python train.py --n_layer=10 --d_model=192 --n_head=3 --n_kv_head=3 --head_dim=96 --d_mlp=512 --vocab_size=8192 --activation="geglu" --norm="rmsnorm" --norm_place="pre" --norm_eps=1e-06 --positions="rope" --rope_base=16600.0 --rope_fraction=1.0 --qk_norm=false --attn_scale=0.102 --bias="none" --tie_embeddings=true --parallel_block=true --init="uniform" --init_std_qkv=0.0244 --init_std_o=0.0 --init_std_up=0.0244 --init_std_down=0.0 --optimizer="soap_variant" --lr=0.00441 --lr_mult_qkv=0.7 --lr_mult_o=1.65 --beta1=0.95 --beta2=0.95 --lr_head=0.0108 --grad_clip=1.0 --warmup_steps=200 --schedule="wsd" --decay_fraction=0.849 --decay_shape="linear" --final_lr_fraction=0.0 --batch_tokens=131072 --seq_len=512 --doc_mask=true --train_tokens=463400000 --steps=3536 --dataset="wikipedia_en"
Each number is 500 + 25 x the weight over its row's rms, rounded and kept within 0 to 999. Layers, rows and columns count from 0. Numbers have three digits each. The size before them is the row's rms in percent of the matrix's.

# layer 3 attention query, 288x192, rms 0.0978, rows 0-72, columns 96-191
076:505505534508521483484497472504500521524507509496532478510525539435499474488480500485518511534500548508482467442500519525501471487516482471481480499497485487516494465521515516577489544486484509474539498514533524485499507540534496463469515474508497477493533518509512511530460474489518491525
077:517476527507492508550498522480504551498519451515552437499500498474506521525503549515486492457513519494536512504515462498494514499560571496522489512507501499509517526494503530511519543483492545532521463494472501536519489458519497496497511462511481461475506482531499450516466531505491526500
070:510528527511505493488494524529473494524527495470535484522517504425508503564476504484499515544493537515529496475509542497491484493542475490507460525509467470524509460526481511582491486484498546500557502505495486524522521505521486465449508484521455479492483522467493466532499507494511455502
073:529504532506490503524498524478520520475520470523561509498469496474502514515497510518500515483520500503514515530500465507490490519525585451537494513521476524501494545439515541520497519510474515540518476496501519539517496486502488497501501466491474487467474513483454455520480513536510486485
079:489505475507519519547533503490490498479507463510501501458511465494487501498476518426478491531482498480499495538472475495512527494527496535474521466532558452500516481493501536454516523494522498462510460487465469442499493506515466511482522493499498545501512496505478507534486518540504562518
077:483498493525518498522507543507472469523496492457523541473521487487506484481482535463491532494520487496473513542496511476501524497491466542492477560535491470509525468469495451446525469501547489474494532536525467514520506473480499486497489521497513523487506531451519439472517508517470507508
078:495546512516511474512518505479467480533461477476462539469506461548475528472460506452510486521491495488505517492468543493513519472473438560480500495529466487481534508514466446517527478503559529450493549505492476508474511553462486502492539482502515522513533521481511529470554471483508479516
065:523522500499507489533476533484464522487535467493492502491516497471489484521459519498469490539511497506453538514517467515476520522497436485494504487464483473509523521479490497501523483526499519507539507518479524508492486508534500508461490532510520487499487535479489515501517476507562453482
081:522524483505523497499464512511461495524504526495481504494480453509541482510475520444487494513464481505523475474504513501497550455515463491469480501516464483488522463524527503495508473496546485477490525547494456474491502492490456508503491539537489507519509525499512470503513510528476423496
077:508485519504478517496498484528464530487481526541505485483466536438516490570492527526521512541488512491509457450524527474479439519511496441534536486484493497505462490500462508517466501466500493515514501486485502506477510481496520519515490498492478472498514531515499465548488514487479465517
079:519481515470541522486504482479522489500541481483534493492500473468500530516481494492493528513478558474513525550490500498534512490502496472477470482502473478514548498529513515511546496540522526447496473510492455513503479540509513504484523487542460459505493488457498488508522514483466551462
073:542476470487550526515477522517503511504565477491553475476479496472520474516520521504483528524487466510493488510503455518525489490526492521489504481527517440516532504524461517511477473502494490542523493527511541509508520449528506488455457478492473495470477463470513466505485523504501493457
073:529513505492473496512488518498531505484501481481515434490461501466495561548467542518486532507493489534517477497506459511510486502519571494477495532504493502464532531488493500522459525527488523491541448485494491531517531478529514513488506497500470496477499485481454463536484512468484536436
072:456530534476534507509510506505492465509456535470466504476481473532494506485483498450513502506505466555521508489465516496538520505478474523518518491567480510506538522555505497484481477509495524514492520546518514486479516525455480489511528523489529577512512477483500496469549492506480531509
085:535492489506503511530511543464515525461464533451497479511494518523507522496503494506457533482466487492487495479506487490516495508487491503496550510542497502517532516504504481519486518498518518543512478499476525534563497471553518465458484503491547495510481508475522457494501493495475494500
079:500496502513472453528472488526506491504496497465554431495489538519495501508539492567537507506505463544500473491495492526501481452471523464503511500526475498480515460537477527472533488491514529524481449508461500503499505477524477485499497508509467479474508481501492483514508527531498487486
078:469495515551519531468467523486469486507509455520488497467447483546497442495513482462527508510529506511526540476487507549510499491472468507485443523511477478500507504491492491478549466504516463517438520509488472503488510501515455547541529469511472467507480496483503481497508501497502504510
080:499497485541461514438502494491531508470536496497494519535505502475520513469488529527491486535532474468485507479499541490505488538513493487539500517483538581529461503479520523496452540467513517537550506466522512494535518541493533523503484473498479479502464484520482530499466494491469503482
074:512548446490515494482498505489486475525503484463503502530527486483522482525443522455458449513498503491485504519514497501504552483479460498525495494496499494525532506480508474478555525487479484465545526505500499460509498522527516513481504524492516524535495523489511496479527493484496567525
080:483502468480494504518469472483476508480521514525471466487518493509441487512514509495527490482514502477478470503507526519505467511490570489525516502507468485481524511504476544535457504494490478474532497571489497534540496509508504493454470524515493486473504520452520479515516541468547465470
084:479515553475481487472490493478525540498469519493483524516517497482492542483553506497506491502530491468506542547518532502512474547475496504519519495524493489491499538443491488451511506504509466539516479459517467484463456524479516504560507491511519495523545525511493525492508508503503484530
087:475499550511509505515523580499495495498444473528541522498517536450531509488468489521505505500508503490472452486537476505547466523507538476472533492519521485485493528519509544535446521507511504497531504502529544498475525506537487490517507481499514477474493521514508520489541482475522474535
079:412477514476481515499523496535501507532500488527501512518456466537484518498516526513466492511505518511508560511485492447487498516513489539519534507535521469489509479498493472461502477497476502514498490475511505500490513489468429514533516485483533519470509482498477511520516478514493556536
078:490533443479508515499532455524460487542482497513498510486507483515523475514490509479514498507450492474496458484490526513512544489515466507514520488542462507487503473530506497532518485569495519438485512530494478502491494551492486511525472502490484486516493478452465485490494504504495499563
088:504497492489503494460512487541536522531523467457469508514505508454514484473500488459484514507532489474487499544478487509471532522489465533527491525477481518487485516456499489463538480547467492525488503469531499489507486547466563503538493470505491492533470467525481468480492467526480529481
076:477527483498494500523507484458476516482525483456507446495491495506521524475491500486495464492508499488492442544484463484510545507492505478490524505486493474498510601489483498507527513485487494479549536497522458512525481521520498504489512535473534520511514535469490468465503487498513534516
086:513454500492499510551519508494512497477521493495496491511475515543480527488532496550439517495484484491485486435502485509487461504524536539515521480490552484533514499502476514512458478515492494515474471498487551534563476460527509454464491472521504514483505484487496514511482514459510499480
077:510502456530516499510490519529485486513508494479553507516467471535495496523485448528485517517479515451498510512471477501483515455471496529506489502530479512518522470552446481455537508550492504536506464524484500555527460506498451502532479488507469551506466446474517477483501508505502494500
088:477518526504514481524467511518461519492489508498502531553517537493515501455525482500510508554504505482486551499490526489508474481498504498556528538502498504530482492490502483424463559504546466517475500490488540531509491498545508500486484523522526490503508495505522495505497458480512528527
086:502526521499512522495486465507483503519532473493500483418537481520512529496488501540499506515501532462500514542486504537449525500473535466511455488502497503536489467504508505457532481510494464462496514479490476562507478504545520572507467498506490497528498520505496496441482487498528437512
101:493512511506480482548492471511525433494513496500508494455510514483504482510478480502477507478473477505512478481526488464496499524518488502493487461435466540513491506511523483485504521552487501477526489488456466514497492514500509507507540471498526479516484502499502484511508487541512521519
086:481466507496492552521500524487501510502558486491495488488472462490508491536521505508495531520500510517497539543516519474518490536484504490521533484449518469527481495484536525455490541520507449499492507530475517515521517473540477473483505505491506548523513505490450516504520493532501487516
086:501534540526535487526473524491469486490497525506518468521492489540506496529492501547509466496500508497460487476539482547470453511503505461517492554551475460543521464505488551529470529482504451520509470472533488520515491486526516509458519516508486520502484502471497487510502517511506483460
094:499507492508525510468513497513471509505510456504508491458482520481535507531515479499492539465493502498495496512476479469495468524512469549504478536482461498475506504490450485501519497519515530489492472469475481450501530457492464502471526467534486462480485485523482441512492469554505496477
085:484506507505502532473507504476554503501463550505501564461542443492502482486505522462487456509501481539543513494487527507484520498503544472481471498522484477513513506493570504497521475526516484492494528534529487522506532526495509492503508503494554513492500494512463520432515518490483499506
104:521486517499507506520488484506503529470509478506456467529509534489510492484542502471522533500537525498498531507479492464488494520522546467494496539513482551494467536478479513501521537495494480522487504466463492484449489488488498422515553508467496477522458482510494478509494480513489532514
105:540540497497533506502492479488462490481481488483531482501504519501504507503504474502460529438455498476491508494497509506493462516455522512519458541499493506474528475535481491522498530504473465485501514510471511484523519439512437521414506526555486488434478471503507492498511507474492472467
089:523443475497492498509498531501533489495465465504495516495534519520523465480490425485469514468498479534528504461505485453523465508521509507479479523464494529480504520503525485495493458481458498507495472509484525457511497499443481464574481488497516492541507472522530503513517510513528504515
099:504464482500482477494492485523481496482515520513493511481449493507451477515503501500525506468509454465473479547483465489486490514455494526477512489517454504477481518514492484487544554481496519486516486557529470482499519480494507499519492465518498496484478476536511485507513531484525506446
096:517516467495509534529496497444520504513478518452517495498494556461536497520512483484483471478521503511460496479535493497510530437502510526514487516501503487531523488528540509475477530506513506484505483482532470465518502462515509489501472515532510485494455487445512504509462493542446537524
087:508502508506517524500502487492456493522472438494469486496526477481494543478507512441532491497456494528495496487499516510481537505526466513527473524485468551478490524502523487499503504514494482485522540484472499503536506512489520517512499508514528491539511504466495505507511473517457537516
100:515486523507531506490476476451507471511520529450503479459482488509490465528456487521461490467466500478462466492531483506537505493531472512513514485525495511512484518526486510489494500522474458491498501467472539532523506496521503519487529490485472495483471489495523486502498483473499497504
112:496504480488452515529455505472488492482499499505512485498503511485514520476529482511454483532538509521515503516510514497499508497463479457479509508510562547499526524505522517505476525458510473550565479438488499490507488472522534508474504502483502496461486533458453508529477533487520492479
104:500488518510508502448500496532471544492493487511467550490517454527508524513511479511543481527487510527491549527493467489472510499513531503489476496517501452499518465551481478479537494543501503478512505481520528468483501488489467527497504455551514460496450537515505511465521537465513507524
102:535550515498535511499521533519533520461417486510532484534529513510494512489512510483508492491507530477521501508496500485457517498504555470496439538459447481528503542527499509504488521521519515487504527539547544500548508522466480481498507471493486497535550515504525479482503491490495448505
108:506487480487475515507530518538506516554504516483435505463505495485511522479515504414491472510519517458515517507428478503494531488501497516501497508502465484498480496503507509506538485479468511473484521483459472476516482512468514499532566498441532466539489508503494489504467473513497522570
105:503519520489512476514486515487534498523473504498470553532546471510499501501515469479509492476476494476510487491516493487544449494513518491518512510496566505502495505536498519552484492498492504477443514541485489478488489492509472524465485508522484507486549517509498525473455554480496486489
112:487487443505454518489508503530498527519528490497516512521509509497528505448516483490499481488478487519511485471546479456505505480503513533502511502475474516477490498520507478486519437491472490517481489523482459432476516477526507490512503521562488494510481439488504495497504572542508500500
101:527434500496504484460449482513478460503515488512516461500521527498494534481515506515456536533474500551482473468481505476556481478514499502537513519482519475478489453488477479475465510464495501536456509494465501569461519481470563470516462503490505509496504460508533500492495462520486469489
106:498483513475535487463497507494484519522458506571493514453514525514516479533549504466461491491519473499473508452475542525513462485438453451484467514501524518509503512515467523519494465508475531511490524508545486511465501495476543496501492513501457485523512480504545513507478511478517525485
109:496532435498486517485541534474512483486523559505511540488535528502485522482553530553482524510490467514549506476497529526538432486508530502527512517567491452500519506528484519497461501503484510489542518489495524481534480499506473498487495490505497518472485505498506496457507511504540478505
117:472505496472471495514517489489479442488513469486552507501495462486496513498492499529501494508509511503490500518462472497530459493496512502487538474506544539471486502510501530474469528496496532444523516477510489488473561434505498489529470433486488519478494509487546507523521477507450519488
104:494485548525504471484503490478470540433517489511477497512528468522485512478520486518505532473528497455491535494478519512496493527504477487506479481532526461442515525520460528488538477462492530451503493496510487498472467499510519545478497567486523496528505479495468522498511463520508509520
117:513499494554476481484517506537476478455495453494488510485485528521503498517486515512508531528482464484522516540481495496506524495450495498474478504478488500486489539460474453503548480494505531494514472511445536504490470530452512452526496483505505490495511493512485509491519456522493504511
115:519479507489486520479530482513465538499527472520451480515474500505486506496510563474514499513466528500446534506464456515476482430510501490499505541472502530466520459508460502498489499457482533556512512465520519521520511478525519515562496467519495497486501485513489491464503508511533497532
099:522529514480513517497482527486510498555539566532468496481483513524479505546474497486469569491478481481495501525503468499474483513502515459484505522502441482534503486519542471498433505560507498521552464525497533493508511500534485481531472529516487525543474493479460491491504478494487464518
122:512471477507513500484510467454527519493491477493540501495491474485489495494491524488472547480492501543459508456531514523498537489458496489534431486492528471512507476482483492502512501488513464512532553501488513524470527552539527477490477540536496528505575500489523483493510472521482515476
108:536466430478516521504490521484455526451481466500517490478502503498544525542504464540488488489487503482498540521529455537498469509485516452558494475522475468475518484505529506518463459463504486491487479516518507495483520496480498476449506509497477513455482532513493497528458531571490482511
110:479502479533557464493499493526501480512483487508529457471530488516479525494521497493488530473516523466517526475515452496499483505473503494475476524439477488502510527501467506473553447484541525479503506532520526448501497541519507499498501550561507500462516509492497483509457467484501509470
113:515490542520515478499501523542455527493470503520495491523507511475457484514497539522537531502475506509490494530501494514486504502453468463492516514472492463482514461528478476523508432521462500523483443488512494479485497449528496496493512488503506467496501493524521522493509497501492511436
115:496494474471499500498565546508494503443532483527507509449510530479464470486568488493490492502462515471527497522531493490489528472467542511474476480515482477463493491435520493477498513513478483514508466493547475475462500498509478526484491483499461483529504484508509535451491525509480522487
117:508524460466487533545493519527503497523498499524454527499477460498501524496517525522510495525482558470516534481507463479559557526473492481471503504479520487561520495550506540497494510471499473446460480513508487504481492447513520478521488498497492547485492476544497498483451497496513513519
117:465523515421494471549523532491485479477462479474504490492494527473476495519491563483484476533506474476525555498532528474495462495492504515508530460481500500524484484486490486545493491470493469481471496483483503503492508523483471516549482525510538483528533501510509517510522469455559494483
114:529547527492493507502458473491516458524501528479519521516553536457505495529538495504499485538512474537534487484538492493519516512495503517504501503509521459478475464444540533495527502505465521537500493494490532480527511472509519475530500503471477486479472450510501458503503531501516531483
127:510510547522506504468532486472508548507509498509492515511522459486540449514530538509515475489519511527525509476499526522468502482495507474504529553499475466500536449494453484498569490495458495448476501529496528497513519490479494536536515560530517483493487508532509529501530522460526493485
118:481533513461492454472516471494563473498476555513525492493480533492498472500502509492501484496544492519541478450491475476517519482496501433449521490507505471490516514515444489497514540490534482509480497525497501501506468492494527496496498484501530469516527450511496482536462529475490515522
112:502476502532570479495538500533467519517529533513481493530502469460501521533494499467512520486505471507461466476519480478504535512514520520472500523499486435474540467476496446522485487504495537434458525522487464505544474546459529508529497453504495492500486482507528493475510492489469510550
122:527513457508446503475486497484446477485507464519511504514497492489486454444499550503466490459504529518518533495505476481504479450481526507489479507480496481491475508473506486493500466492502488498503508506497524457522446476467478464539449489484507494471471490514490507528518472475540484511
125:489471504511522515498479513515459532478530470529522465527523487471494492528503544506529483491509511525479497555470457491469503522436508476478504503498524482502520507447487503496524477486514490533506536500462508477540503503501516463478516503525478490495489513483518511507566502497530498495
127:523510537508517510464474505514519505481473498466434459530468488481526522435482526485513499502509509515500495490470485525496528494463530514484484483515464493473537473466531489456528471456491501490518495476517448521491497496509526513515520543520495492515542474481471471480564444517534546500
122:545559511474524506500463487485482532516506459520476499474493495516513551536511509488550484483488505515493483456501452480449482507465520503507440503520490495516535499457448524495476462508504526483511519531481522503502490513494511531498528500525506510515514503477509517481532546483514493476
119:518420502511490500531499506503482468504504548515562487456514459500452487491506537542512524519491511549487503523464492519504524453533484505516480485520476475510471467493479558459518504493478543520479493481475497501499519485501459509486523538549498500498488564470488509466517504445476519504
120:492506489508527526477479522490457515476516474527494528503522493558503505484533523480528502484542575496473499540506526511516512521489512463491495513505485442500549476498470540501480527508525499512484517537484530518508525533444507497496499516540481509556513495478490515524513503493557493519
# layer 3 attention key, 288x192, rms 0.102, rows 0-71, columns 96-191
064:466484483494518476477454519501496480483491480514550514474496501561493482481502486475506507484533486490465543463477538493522468500466511466512501513502517554482454530532509454500480471509433538489501516523484529446502565484464502514533501505493484481503524508560538507471511507502483496491
071:523458503481486477478475459482508479549496512464487450500496530475496491504515502555471508478506496503469496495465473501491508516533539514502501462487507483513553485454541537534481466537476511507491473504479544525546526509496496513494494471477481500492500446496466479517498559484512468511
060:481492518470518469462484505513515531490457538508516548498501502503504456518539470521520505502508437470493554486462502508503528524466533473455512467518501491509494499495530487454512469515509482492518489501480484496471511476482460539536509504541457517483537493515533499479505488531509484506
075:525484514490487490459487469516459511482516487491523489503476528475534532473483510516526486537459514495549502498518463480501538515511502499499508451485526468534524492480468533512479495453515498533520465507481521459557435494522531511463496497509518512491477459482469480550529522519503496498
071:524520487531484509505516487483500468484526463471467533559509483461507504517518482520491530498480503476439474509483473497524506474551519507489486529511504481509493557509511496507485507480494524556494540487504502524496521522499497492478484451498476499526522499489488536522487494545487497502
082:513546528509468508481517509504484504534470500538470543547473446491528506531490496496488439491528491490506464507485496507480504532500474473485495479518506509531527481491485493491522500487529474486516541531508471495506456557493521526532514480522506462499515520480511528483499516490501542489
068:501529488519486464503547490517475472481493497497497524468516457482500502537476491498534508516502472437510506488477524531500507540462507451499522490516500535465472511512524476513516514527539500495483526491477487490458464504461482487521496504520496509482494539533541510521488433527479490464
072:478482522513464476451526498500442495483482469501497498497531432529513542496507513457485448507464466512507506496484488534488455504523467521485520478513513538503564517479454502523521461532521471535536522500510487454534503491490491514513488489528500498482493495487547527493515513517475540507
076:521544568517500520518499495526537504536477552531535487476473465463502473504470531480501521514472482511513518528494495533472518512510458453456518465494456490524483497523500485512515493480545479517502508509515480462457484551477531554500522545513488495450511536461487525484498469491516441496
078:472496556507473542431503510478501456498469486463510451462501508496488468504505499491545529550517454532507473501478506506505498531481504453488500477523489503492491493472498537487480507523527463518502471497523537501478486493514493480514549510504493461458484497471491510534509511503549480479
077:528526498548505470481492495491462530514475534486474511516554471484548511519479487497538472529518483462552492502485518456501512489528477508478494481514500483503507519494477501515519464475541488565495563489473483495503490500479491520479500499495497490524492533445539504538468486506464516480
074:515495513511473509464480511509504511522558519489486499497487446505481524514462515481460485500527521511518481515525494496473496526500437481505489450482520510498491496509464552491492537486534456534524447508504518473508476511508519526517533494477496469500501496459504506525487495507482463484
073:533494490528515517489510482514508488518522504479484465504482494470513492513484472537542520502498503492517535517475521496499491530521525505494499482517494447550514534471476484533474508515489471494489517464471508486488466489558475496481527543438493468497475496448448519550512526482491485499
069:447537530493491510499496516503514528485492504502482495478527510517494486496481499471507532500494527501488518496528536514478530532485497463531491551488546492534500493550488481478470525483516494507521483472500505501493462491502456491535504470508494493498475537501570555496473477525492489476
082:482496539491480495443490471512469527492536522530499456543506515506512517519514511458497500512479493505497491470534508476489504473481446454498558466488503498529516494473447555497491480498526490434518475506512485475532476512505505558520483468492534528482502519525496513519515520534486476508
082:499467522528529506480507424483507535509532489460492487437486500451500497499495481509542529485515467511503519512471486510500507451526520474508516461499449486507501466497532471513510507511486519488473447472489483498499484486511498525507546529509502467534499497479495468504532481480529509473
073:503505489517534531526504493517458521537507478548506493443517507489435473477488495506529525494472461496477477491483474494478533496489509486494510509462507520527477472529519496523538513501555517545502518497538454494514518518498500538516492522524491499539491501504527511490496518514461511494
080:526510506482540465463482514504526490469506485533510482521513497482499509472502484492488530471493516539504526523506473505519458484515497517504483545539504491498541506483480483536481496516507541477544490495492517504460518523508505529460532478488468505482474544529478491544502543488496513531
070:485507529509477510456496540484489512512472564485514519496458484557470520488532498487499506484476476471517518472582499478449524502503483491500487517475547505512511473488490506503459461474503476498485502481524471454510514516521436538521494454462501493525501508503495475498476512518503516498
083:507492484465510496489454542469497499495474515506498492529497537474507507523531475481491490505506491550536492469501531440513446529514492501498509468472476530471495503470488531492481543507483479515521496514499530478538519477524515526454445489485542459506460466495485457523519495473525532461
093:461506477478514494500533511476509465503436517479490481523521492530464503470534442507496511524485503515469427491514501494539465519469474489465474509522535516494510521529485505495543513482466518508490543503509464496499524471466457477480479488493527489491470515535485496525518523522486517472
073:465513443471529467475462525517487498472546517503521531489531505491496481513533511489480484507521500481511497501510502522535455526469469498555551511514519492517495535509458507545493508473480538473506485531518508453538488498504489511506468465524518502485511490565478525506483536530470480517
089:554533450540513512550512502511472499481535494522490495508506532502526546510495444501544502513510466505525516493526512474562500552484514487498488539467534506550469530491497470471501489501516493511502540473455502491494455522485515505491507507496508531512524526496493485461452512566501515485
079:515544521505452552485478489489500514488496503509543513423531509519516489517486519499503550497474464507546512469504528488496511493512501524520496495480476477487486476487517514488539510520502492502508470494478498509519494509464505465481493492431503486492570476498467524480525483506512542510
086:511489486530527512499504502545477514494502507499473520559484483535506542481533512531458473457517526486525510490517510506498530474510496516484499535503500466538516506448481477534505514518499494506481448473491483520513524546515500494509516518486525529486528516501515454475499527485536509518
083:443495528485499481503519545484463497519460524473520491510487507489466543541520509480456445503501493500499478457510512457479505510508458520475545482470486471506532505506481513519476542516487475501478486524483496517544538485500524497518501500486550438499478486473481460546478459482528555492
083:482514527511543486511534493514518524507525534492493523525456535486523535524537478512411540512504533507490493497505511455512500493505502502495552466479491490514518508474506519533511511477488532500517473456509497546554491499519538462451503507491573509496492494518491480476516526474506523499
088:514493573537486507516480455487505528476529486506492501483537497485478529510489508469538494459504472483471549523481464562431530457503482465512495530440468506531545457530516505496504523490510485471528504461493475494472493495486502535487507502489526485504508532485553536468502490510509516487
086:499518454484511461516484498455496491490484481539467460501494494524545512525496473496550487437498512518524494498487489518520475511481495492529505471493483501483448519517507502537497482534461536464507560496538514502508538476489486515498450489498454562504524529540499461478504464555491512465
091:533497503506494515516501488533498451489492462504522523523495485505532493515507511530509453474443489525457498456501485549519474509537484527479503500472453520454543477502475467531469510510482467489476513470500510478512494493464545490474481494471525473522493495485475471473505490466496525452
096:487465492499465475466458483507479506518506522458516538529507491526474493513497533460497453498501521478478504485453488484474490440516467499533506536462466458501564460509497486529500482486525499508513509530517499473505495526481490513499475521474507499514522473525529504470501480495478509454
089:534484518526510499528495547493483506476495574504500520513515484522483554477543528499481483481540480544460534493502514460488486543498516524464507454517522479514466485501472497487507485505507509518509476501470520510500481470476518477477455496482512511472520426473521463525477488508540527466
084:529468509534520497488458462500510494471505502530520494445504556441479479514502460501515514508503475547499484502468476470479485509485530495523489496495530477468474498498500492489488473460497506493477478492485540528511498510554504482518500498486485500455457491527521505489500560475519456519
093:503533486532522521504513479521540523524496481506486532500510502511530512512467484514545530474496509515533533503478476525511535468501502510495505519485494492498497495491540463486553476510506511515491461483492462580473472541482500505522540529483473503519507517500512500496483485549490542529
084:536539538561499516447524508530479487469517499494541493470596471499511510481483512509549539523501508499478495465508519478486506494493488479494499505557478541475485471486511497490498521513509503504512520506463513430503491492520500487532509467503498504497514526513540510465479529509537505519
099:502463470528490482497527464493514496560488509511463513507450506507495500470519482514469466511462498499479507521497487522512505484465495505461475499507504493515504475496483535501521516513494518518450473508545426518498520504515490495535538545542513527478503473538514475539523520510513518484
113:516474496508469493508486482466554510509533485504496502461502474501470523472478507503466499510469477557537472520528451525466521537521496519485517480512518498527517498483526499475526542508528492480500502485510459582430551544530452496511524512479497517473522507488481504504506512512497501521
090:479520499512514513468538485522544474530528488506507472542469503463524530461500543519501498494496511509570480510529474503502521475455512493517495518499523516518481524490492457497536486518529514465488485507460485509461498519518479526513566507498489488497528509496518499494503553512524507504
099:561503539545512520540533473527501478529491488483517522514524505536452539491472534473491556500488535527526520466493505496497509484536495514498513520493525452542482498431485512485451533514498523496504455454451487499485530488494491493544539479465467498550488502495497465531473484463513511504
099:520503503449512488481443492518519495558524545511467527509473449490524505514468517474454496473502503461490485525482512520472471499480474492473525495507498515492503486492539463497508521562486546515504468518515523489511512525471478533506489491535522511509538524512488485466482465510561493491
100:481556520459422481530522527460460415483440523535502499504529506524507507489468510511487490536443531476530482486499531481472478489472490512476510502508497462470547490478516496540473502483520504514527468523477462489495519481539494510500500504495470496489483485469528544560508517483505499515
094:527524524483518532545482511487529544491502504569481479506486512502488478517501495468468507488498587476454498458469504517465517481496497476477508527495530478478529511529486522549460522519484520494473509519492507494514485479466553516478481492513493486531486482537496533525512514458526497486
100:519530501534474510479475542529498454498503500514500506506530523532508480514492482496487488515466497437488516546506530471560493419490488507473475520549476481506499472498492464500527484524504530516508502488494504489454495526483545468516500533481495510511515481507508494524474453512477502500
097:568517478508444493527465449478521514467515497486486502480498467517505483497463503544489478469520487461486434527531455469474525514507524515527474553495520480446544491497510487480467522519493504528479537525495498516546491509479496475491491507509472512530532525541504512493511496528417521503
102:468485501547491533505497487519511462501500447525501530464505463502509495517501481523485516527434507533511519488513505505491502484449518517472525516448517519515494500475505454494546458482471486473518525478468479524496509475532463551499489514526512534500497508523483556519509517553457538489
117:498513478535501530494498478494485540458537489478478499487527500493547492504504509457522504450474471502500542525454508466488536486518487499495499488437539495495490485525509435503526480487478498472455533523476533514505492506413557507512456511499495501487480480507489486511499514519493522470
114:481487508490514529478482491530521543502551412505493486501462539526503476474498515501509499481503544476505511510480489504482511434532510516497484455461486491559542494472452485518498512515526492486469488502487468507498516535516450459506559513481472501536513512517511516469501457492493513538
104:484467498491535532473518480519506509515488545483521457513469494478504510509541458498502496467514491488499483513568498487503503502467479469489511508462529514509481518514501511501478492523495421502500519478456504516490451452484480519479527539512485524500495487464469475462490496482509511503
101:541501436457505480478511479506528506496481479527475533490502534501452515518474435478483593496504466533493469498488481531524518510490505501445510481491467511512465532480529522470506473482505517483533517504543554516481496536455500453498479489483484503509498519528524499490502539487506486487
122:455494494498459474483475508490484505485500518526536526490468489468500450520478475540486477538529476517502478487513459450511426491533507491520515508449480533530523481493481497490470495494464523520495475474514503515519535528514475521471509511498478541489506542533537496505515474539449483513
118:507529496485486521492485484515484445504485522508476484522488504503527542525500520484455516477517499533551490494452538475536502517486491481548504520518528488465488528519469514481533522494468502501513456527477479503531450515516481540452521468529535507489498472480500470483503490495481488468
120:484429512517500446501479476470469531518477518477538513496507492498502542482503509534485495505479494512486474538498462533472500479526463501499503470476510516481484503467495473455479520529541503497522514475519530500535494446528529525488522484470510500502507502500515513495508455520473522495
124:470492506505482505507484536488515459487486507554466492483496524547500485461497494475494460531489480503501528506515462518492512483510465512491509556516475517485482487502475495498519478570478522497454514484514482514472513451478486548551502534522483528504467472517509496490502521549462515461
113:524472515477544546525478529497491539542488511532509486455483464451516516507503523451516503488512534455520485479522486547523534471546454532506496525522526506521490496478493506499541518505484504521518489491480474518451493525565493524520472495470475502481513527503475518520490456505510464507
109:503494445477486503508525536482512493510490528570482462512471509553503492487535485473474458542537491497485557534477517500468465511517480503489520545522531527511528509537544494482486491455480526487503513525513472500473479501479507519504476519497445540461464516533524513488524500505472476496
119:521481516516509479498470485528518530532522483455480474506460489552406528489485507518507523478431457513463516524505517516503475492507510517458503467441462479527505491487486516491457482468492495507499481481509498507508483491453554484503459514548497479503564513486488463474471502494503477500
114:528544549487532505479489507516462487542484537528548525530524498516477474527484525479511504524525468456503498489531523461448537477517482556465466528504510544530514441469491505469478479522486478507462522494501479475471527485449418532511493468468447499468504442542496495550469481524507498468
127:476477431446490479472496484521505504479456496484502509489501498490497505495514516555482533543501520536513488491513517509495518476520495525501505566458498491493474458473511509461520474491462471496507447429489506492486518505496513515501575498490512489480542511509490523491519501494473515476
110:535486467471494476478482518508508504466490545493473518482464512497510522479487466515516529449493488509560479482498513494517516472545498451532504490496508490522458517505482497516496502538521502495494507478483499530520502520456509450490553485495468504485464446487533511528496477493448471441
117:490515526503537520500526491532477473521523508501499491508483499498498497522511498488474474506488536490567510486473520500468516528482432520527514527500511504494508495523490514469531510476505518502525492487464499510476519517526497494513481507499503519455506502541527454472524529458521482445
120:533495480498521511531494471479477493490492482523496514494483508507515483472518502519544508488506510493523468488466464495539492531497531510476478538456536555483482508458512523497479448495502511492479542517514533468532504479471514550521491522517484470501533513479464484459492503463551518549
124:514505496481476525502496521479530468515531490494475491516490476472474543483543399535526472529465518493461525479496502475474472523480517527473485511514505502497513460503467518524497569467527467461500495526502521503477480471543504529512484500514501505485509508500498470457505558450451496475
122:534499527469476488491491502523526528502522508490450504508508552504502497492476494452504517442471494495497504501457473503471512462525547541505481488517498509486531500518494514481481487509472455503525532475499496515492538502554466514521483516478524511508522518508549532468508497477538477492
114:516486506502495480525527519468509472482478522486496469533541542482481517509507484487511480490509531513454517488541479505528481518472469437526494509476504562540533451508494481515500468512478520516495504532492541503556470496509573525483508517509499521498463482487492484553529477523550515530
131:475550509503495502439490501489497447500481496500461471494453520494493563497506549463469479493481503507453517521479551523494544495501510516478494490462514511537472499521499556521489502519561513510502482503477481497525486486539516521515497503515502509498474497481493492495485476439465504508
126:454520504484542530501517500507501479487473524502492474478488480506483467475477534469516450516504530497502539486507511491515503497490524477472535547497457506507520505540467516482457487523458472488465492518481455469488512498500477542488541527545537504529475492450524492530490493518509496469
122:541488488490541510476501480495532494480485515472494511471519494503471465528429489466499503478494465561453556496503514502502497507517510494475474482505505499488478541498504496463492513485556494418498485509447533504523505479502512498496512523475531515515506508487516493463443494495525485488
118:497514459502488506497505502526483467484500456492510474509535482504531487472505543511496471502478509489506480500539495503496546516501488524462476456491514507497479512548520537497522475494516526551484495515484528513495492557485494421516486494513502439448521509530502471494530491492515508518
124:503517506486490451510478507508465466503545453492476515528505525526531480470534548541510512516512517487490502510476484503548497516507502471499501487521490511542517505498537495489499507474510508504502506493499485501505514524510511494502458422492514479474507540479550480489512524512494501461
130:531506461475503508513520466501498486527482490487515494500471505517525481482471513489510482548482541478502552461549517516508509517510501506510478456500497533498547507500522479497481489545506509516477516527471475507505506468484514501499503510510511479464572499509450540532525472414530457446
134:527478522492471535444532492505500490505502505473516485479498505530511494470533540479490490465512501451533509512496492462468545488538519479505471474494513517471521523507489531525486468485472478473491525490500473518457449479470525509507509474482489498466540501467475489503435486516500472481
118:480506498494511445512491474469523449516555501522509489446449516512483540508505549514503453503491498535495497498508503477488518499520465476502500524516502521519551493532487443503477495498533523479482495486510508492504469520510518473535488480498474548489497464467496538500547496493513516503